config = dict(
    norm_eps=1e-05,
    init='uniform',
    init_std_down=0.0,
    batch_tokens=65536,
)
Each number is 200 + 40 x the weight over its row's rms, rounded and kept within 0 to 999. Layers, rows and columns count from 0. The size before them is the row's rms in percent of the matrix's.

# v: layer 10 attention value, 128x128, rms 0.153, rows 126-127, columns 0-127
# o: layer 10 attention output (transposed), 128x128, rms 0.429, rows 126-127, columns 0-127
# up: layer 10 MLP up, 512x128, rms 0.125, rows 0-10, columns 0-127
# down: layer 10 MLP down (transposed), 512x128, rms 0.184, rows 0-9, columns 0-127
v126,117,220,233,202,194,245,132,221,168,144,180,201,164,187,214,223,200,282,138,187,176,207,221,240,219,229,176,188,193,86,245,249,266,299,241,186,275,182,208,214,227,209,250,178,223,125,97,228,205,222,129,267,169,165,188,187,229,188,212,187,197,280,232,187,171,166,225,224,177,191,137,276,189,205,134,223,257,210,185,201,222,213,221,171,216,233,203,238,225,196,211,167,196,160,264,152,190,244,238,180,212,210,239,222,136,125,179,152,148,201,200,168,232,238,201,258,120,238,177,233,147,228,281,198,146,184,160,155,181
o126,121,217,209,151,214,235,224,219,257,241,151,210,244,210,187,171,150,157,207,213,220,234,241,214,116,144,204,236,166,298,185,196,124,205,183,136,230,172,217,259,246,174,173,156,123,233,216,197,196,156,221,236,171,198,214,166,242,192,183,203,128,258,199,240,174,201,231,269,211,113,102,177,185,270,276,250,102,242,220,220,195,264,108,172,201,178,180,189,185,213,194,198,166,274,199,182,234,177,247,161,178,232,212,175,243,208,220,228,204,176,171,157,216,183,230,226,235,201,182,279,196,122,189,173,149,205,189,280,217
v127,117,264,211,206,173,154,247,157,220,180,193,133,204,198,184,123,209,209,219,172,236,204,201,177,229,255,206,249,186,130,255,160,178,138,227,268,223,198,228,164,205,170,196,241,178,135,203,190,201,189,238,237,201,241,184,274,249,251,128,208,115,239,181,178,147,135,169,270,234,184,179,194,259,120,221,231,183,168,192,171,196,269,218,272,180,170,190,208,256,131,203,172,209,242,200,209,159,179,289,236,180,78,184,184,284,153,250,235,205,193,198,162,179,160,202,187,167,223,162,203,291,239,191,209,195,173,263,176,184
o127,114,212,150,242,246,128,170,237,189,201,204,223,201,186,107,181,214,233,180,241,184,122,168,239,152,127,150,177,203,210,101,246,177,196,234,213,223,205,151,248,207,196,301,233,233,237,189,220,248,221,144,190,193,169,236,251,175,199,228,293,219,201,133,255,265,234,238,189,189,261,234,190,157,237,203,174,194,189,221,181,219,155,99,170,199,189,268,311,119,147,239,179,223,118,256,174,176,207,231,199,160,208,205,169,143,190,247,190,244,175,181,194,192,227,185,243,235,155,237,193,216,231,172,232,182,178,165,194,188
up0,113,212,203,211,244,163,119,170,225,196,240,149,279,203,157,279,217,148,221,198,222,156,252,165,143,183,168,246,240,218,252,251,217,203,242,227,228,199,214,203,209,204,176,209,190,190,255,156,224,203,128,274,231,190,124,165,237,211,185,257,208,195,205,188,201,217,208,208,174,269,247,126,221,174,212,221,240,230,247,121,216,228,229,238,199,240,228,119,175,292,124,239,222,267,195,224,238,151,231,227,235,195,251,230,219,233,218,216,150,277,275,261,196,250,175,191,213,157,271,203,163,185,246,213,142,259,134,213,171
down0,103,165,228,214,206,70,186,188,161,152,140,130,181,200,185,240,173,171,239,230,218,229,215,285,168,182,151,174,170,146,199,180,162,204,186,190,133,234,167,203,207,256,164,198,167,154,183,243,206,197,198,206,270,179,215,165,199,232,172,247,214,157,157,302,220,266,170,233,274,247,215,225,211,130,161,121,203,225,240,226,180,209,207,199,190,195,213,217,215,243,190,242,282,249,232,194,227,146,199,149,169,260,151,169,165,201,163,205,144,214,199,267,261,228,253,135,186,208,235,171,213,179,266,231,141,143,210,293,210
up1,103,232,179,184,153,144,255,231,275,201,183,213,280,166,142,206,226,213,179,169,222,186,208,213,147,173,250,159,254,199,205,201,238,219,257,211,209,156,201,189,172,106,189,99,269,215,205,173,199,245,218,116,225,137,177,194,226,229,206,207,171,224,199,178,185,176,220,139,205,183,236,275,260,162,204,213,155,130,221,195,230,183,219,251,223,219,207,262,186,209,245,138,268,213,242,122,211,172,166,159,105,133,151,197,243,216,186,156,115,215,191,166,162,220,208,165,180,206,156,143,223,191,236,201,107,164,189,124,221
down1,097,191,191,226,206,231,211,250,219,249,188,194,186,158,203,150,98,165,155,261,226,202,170,180,198,279,242,242,208,219,222,184,224,201,235,206,288,231,155,235,157,176,174,213,193,122,193,180,242,247,198,149,127,210,172,226,220,238,188,207,169,189,190,168,205,223,95,190,220,165,209,228,182,251,209,115,174,306,230,198,187,166,228,169,191,229,191,232,241,209,212,256,272,149,199,184,196,222,221,245,193,170,95,288,267,211,154,233,242,102,196,220,215,184,208,157,137,157,148,171,168,193,285,181,159,164,195,218,199
up2,089,183,197,178,177,200,158,210,88,145,225,161,205,255,170,199,240,191,186,183,224,190,196,229,239,162,160,289,223,154,144,196,261,198,217,186,218,183,226,261,120,245,215,215,281,174,182,280,232,230,249,219,124,160,146,126,230,165,221,179,142,182,222,251,229,197,185,260,195,233,280,245,242,169,185,164,151,194,184,232,237,142,120,202,230,158,158,164,246,231,222,183,189,209,223,257,181,236,253,150,192,155,211,206,253,254,238,227,167,172,192,188,148,182,303,173,149,189,224,170,252,184,154,206,180,214,221,205,127
down2,115,187,201,211,179,161,279,242,234,218,139,218,257,217,166,252,245,231,228,257,194,155,230,233,243,106,302,212,208,111,146,219,217,141,217,193,82,176,181,153,192,199,215,201,190,191,175,201,200,243,210,198,214,117,228,148,249,137,178,193,214,192,142,251,216,155,160,161,215,205,242,136,211,208,170,182,213,234,245,238,164,169,294,189,150,158,183,235,172,133,200,265,231,253,267,217,171,174,221,196,197,214,233,215,221,251,236,233,243,152,243,145,205,183,213,226,201,202,158,174,184,230,159,159,248,285,228,183,178
up3,091,180,190,310,188,293,208,242,172,198,216,191,207,189,199,134,228,205,200,183,192,251,66,157,281,223,223,207,230,249,200,224,220,257,184,148,238,180,198,213,155,154,198,154,205,235,234,208,202,189,204,249,219,229,151,172,217,212,196,260,177,201,245,229,148,201,247,243,197,234,215,146,244,202,176,227,239,230,198,192,267,246,200,208,269,242,180,165,221,244,220,187,302,176,228,216,149,209,124,317,197,202,236,174,252,231,228,120,209,275,191,250,201,214,215,211,232,243,195,291,155,208,229,208,186,230,240,208,164
down3,102,265,154,247,248,256,154,234,165,197,249,203,249,171,199,155,159,214,184,161,220,194,214,166,175,172,266,183,206,222,233,267,158,164,134,209,159,173,190,149,205,173,220,226,226,206,175,160,178,134,234,201,222,189,292,241,281,176,154,264,234,268,183,133,229,153,148,134,203,250,163,277,226,265,205,117,252,249,211,256,175,197,250,172,189,142,254,199,262,176,199,196,195,232,259,192,152,177,284,184,218,189,203,244,184,251,208,133,183,136,166,187,156,151,191,209,147,188,164,232,169,239,203,207,176,159,238,223,160
up4,093,288,198,109,168,250,182,247,154,138,155,133,180,193,168,176,235,142,183,183,213,120,180,243,213,225,259,230,179,132,181,109,159,221,213,114,209,135,252,171,222,224,178,247,201,205,164,203,181,255,199,210,216,170,166,225,263,216,196,207,210,238,168,177,138,164,196,172,200,297,246,194,232,188,159,257,130,216,162,176,152,209,115,236,158,188,130,163,181,173,232,218,192,161,183,166,160,244,241,194,212,100,239,265,220,202,142,175,199,169,148,176,264,204,218,167,217,237,208,219,146,180,198,187,217,233,215,180,168
down4,107,262,204,141,194,140,240,223,145,207,201,212,179,229,180,148,191,264,211,256,201,300,230,218,163,241,219,211,237,151,248,219,210,205,137,247,189,201,173,207,182,226,142,172,149,228,176,162,198,142,185,155,188,156,263,262,205,231,176,191,242,161,186,230,221,171,195,189,239,228,165,255,228,241,161,210,213,223,140,200,187,182,189,110,156,183,213,179,207,237,199,156,155,221,209,199,239,171,311,160,165,159,205,173,301,223,134,238,220,271,127,224,165,263,211,129,251,195,240,199,204,170,254,144,112,231,142,188,233
up5,102,193,102,203,156,186,233,206,221,238,192,184,162,241,103,164,188,244,186,210,273,147,147,212,152,210,165,154,212,171,208,191,167,220,199,83,216,227,150,215,215,179,172,204,156,228,227,162,208,164,193,187,177,158,169,225,145,197,135,261,210,148,158,194,107,224,154,197,185,166,116,201,247,141,193,149,169,161,119,197,177,258,199,226,130,232,204,168,94,176,125,199,237,224,182,178,237,219,219,203,182,177,152,244,249,193,233,159,188,179,225,155,182,132,169,191,174,231,127,181,192,143,205,168,158,251,243,225,186
down5,079,237,251,187,232,194,246,163,236,222,175,152,120,195,148,138,254,228,141,199,206,196,225,171,166,243,187,253,240,248,236,231,169,194,158,238,222,181,206,214,160,186,188,219,224,217,183,242,200,167,185,226,115,184,213,179,184,244,194,140,119,233,173,128,116,186,246,209,131,220,196,180,200,216,211,139,155,206,183,210,166,209,248,204,193,250,280,288,224,197,203,209,199,234,116,104,187,227,180,231,278,259,225,156,256,251,179,199,164,245,229,280,225,183,258,166,185,110,192,191,269,182,160,238,209,221,137,219,200
up6,110,207,184,135,258,170,159,178,216,277,242,235,171,140,198,208,223,171,216,236,191,215,163,150,269,197,271,240,149,177,183,178,227,202,160,237,240,123,209,211,170,267,213,280,157,279,290,259,209,192,181,185,114,203,175,221,138,170,318,102,162,134,219,170,172,232,204,204,223,209,207,223,235,160,231,195,184,251,243,221,156,181,165,231,151,212,266,232,227,206,193,234,193,167,214,180,235,201,194,248,209,206,259,186,164,248,248,251,202,198,198,219,227,222,171,234,146,149,189,170,162,181,206,180,221,171,107,150,243
down6,123,205,284,195,207,223,182,187,194,193,160,202,153,232,198,230,209,225,266,208,209,241,276,121,234,199,265,179,158,210,259,180,224,230,184,261,216,166,241,151,206,190,228,264,227,247,226,130,169,192,202,127,138,198,195,304,200,169,149,210,170,244,243,168,242,90,302,159,154,203,184,206,210,136,168,168,220,202,164,233,196,240,238,104,149,232,246,216,186,244,198,145,236,249,192,283,178,209,178,221,251,210,243,201,162,192,180,188,238,218,189,130,202,192,204,200,174,132,215,260,208,180,158,158,187,157,163,154,182
up7,101,212,143,245,186,180,150,182,173,215,203,150,148,216,129,156,192,139,269,239,267,139,305,200,193,202,177,130,202,194,205,132,217,185,163,276,231,232,175,250,256,232,192,203,117,177,98,173,156,148,173,213,219,187,187,258,206,196,210,221,202,149,222,190,177,168,179,218,181,126,165,180,266,236,181,177,218,166,184,215,152,191,245,234,239,158,172,165,230,269,196,186,216,170,179,199,210,220,130,169,195,176,162,300,142,132,189,187,290,220,239,217,204,194,147,154,217,225,137,214,174,214,214,251,192,220,163,176,137
down7,094,203,203,134,66,187,208,200,248,271,185,196,161,208,236,245,135,148,208,185,157,224,179,199,277,217,209,199,191,203,233,222,276,203,176,223,253,162,205,252,165,189,282,165,206,256,162,194,199,159,262,153,163,123,193,147,171,129,223,187,245,216,195,143,247,171,150,191,200,148,222,153,198,212,183,249,234,258,166,175,216,176,185,145,208,187,178,235,257,204,201,187,215,153,229,196,136,162,238,175,204,243,187,212,219,180,197,245,204,246,214,219,223,212,247,135,206,253,199,340,265,256,151,231,206,158,144,180,194
up8,166,202,139,200,139,155,172,188,176,152,155,193,169,155,151,135,210,116,176,155,176,203,175,140,142,147,162,128,144,212,169,205,145,149,163,180,169,165,156,175,159,174,171,225,151,156,158,177,177,167,122,181,162,153,159,175,174,197,160,160,165,209,161,129,162,193,156,150,150,199,105,156,157,180,182,168,170,164,151,161,156,176,191,194,204,199,138,178,190,145,124,167,191,135,210,156,148,179,180,146,156,196,199,202,164,131,183,168,139,137,192,185,153,180,166,149,172,155,166,161,156,155,157,195,158,190,162,166,166
down8,096,253,217,130,208,200,187,163,105,215,198,211,162,223,238,224,206,183,188,258,171,242,218,241,168,181,224,229,266,160,168,171,237,268,196,246,220,272,186,216,189,261,199,154,213,238,166,166,192,190,204,201,147,248,207,184,142,132,210,200,177,210,157,209,175,87,274,202,258,194,213,126,233,178,187,176,154,233,253,243,220,134,194,131,225,174,221,243,149,235,207,162,123,222,194,159,162,300,215,219,183,202,191,137,245,235,178,181,216,253,131,302,171,199,220,184,246,175,156,253,269,230,233,206,164,212,161,191,208
up9,096,260,161,181,117,180,79,155,177,212,255,202,208,101,208,257,238,150,200,194,216,143,172,188,240,301,225,161,163,208,141,214,207,179,195,174,204,176,171,206,187,195,129,200,188,236,160,181,186,158,214,172,168,202,213,162,177,186,170,212,112,150,172,168,219,117,182,206,192,248,157,230,106,215,196,145,216,187,173,120,190,210,205,207,201,178,186,156,304,228,177,170,227,188,274,177,180,200,153,188,143,233,163,224,155,186,206,144,172,207,121,170,226,191,210,185,169,150,172,288,149,182,188,183,205,161,169,259,176
down9,102,304,93,250,259,252,220,131,159,178,217,289,254,175,166,228,232,215,215,238,244,211,155,162,194,195,193,225,190,204,123,207,209,218,171,130,253,221,218,175,177,166,182,212,198,198,159,208,123,116,218,276,215,182,115,177,227,174,116,222,182,137,225,233,234,157,233,152,219,220,182,179,153,193,223,214,221,215,178,172,202,185,158,230,198,242,188,163,219,221,148,208,184,201,203,223,287,200,207,140,251,227,168,230,243,223,185,244,161,184,213,213,199,166,230,348,167,171,213,222,144,195,218,206,230,186,159,181,233
up10,096,271,232,147,182,268,226,116,273,171,186,237,252,250,153,124,171,225,116,223,216,269,197,247,180,275,191,248,176,112,201,155,201,178,223,131,145,155,204,192,183,240,175,238,204,182,202,215,206,166,175,227,261,203,190,171,100,235,156,192,204,215,222,140,181,213,160,224,234,116,192,235,271,214,240,148,154,223,189,151,267,196,236,155,220,227,253,262,233,184,165,176,159,213,196,206,178,209,232,202,233,158,216,248,142,185,166,236,191,234,221,250,188,228,127,229,220,252,210,238,210,203,170,142,248,216,172,254,205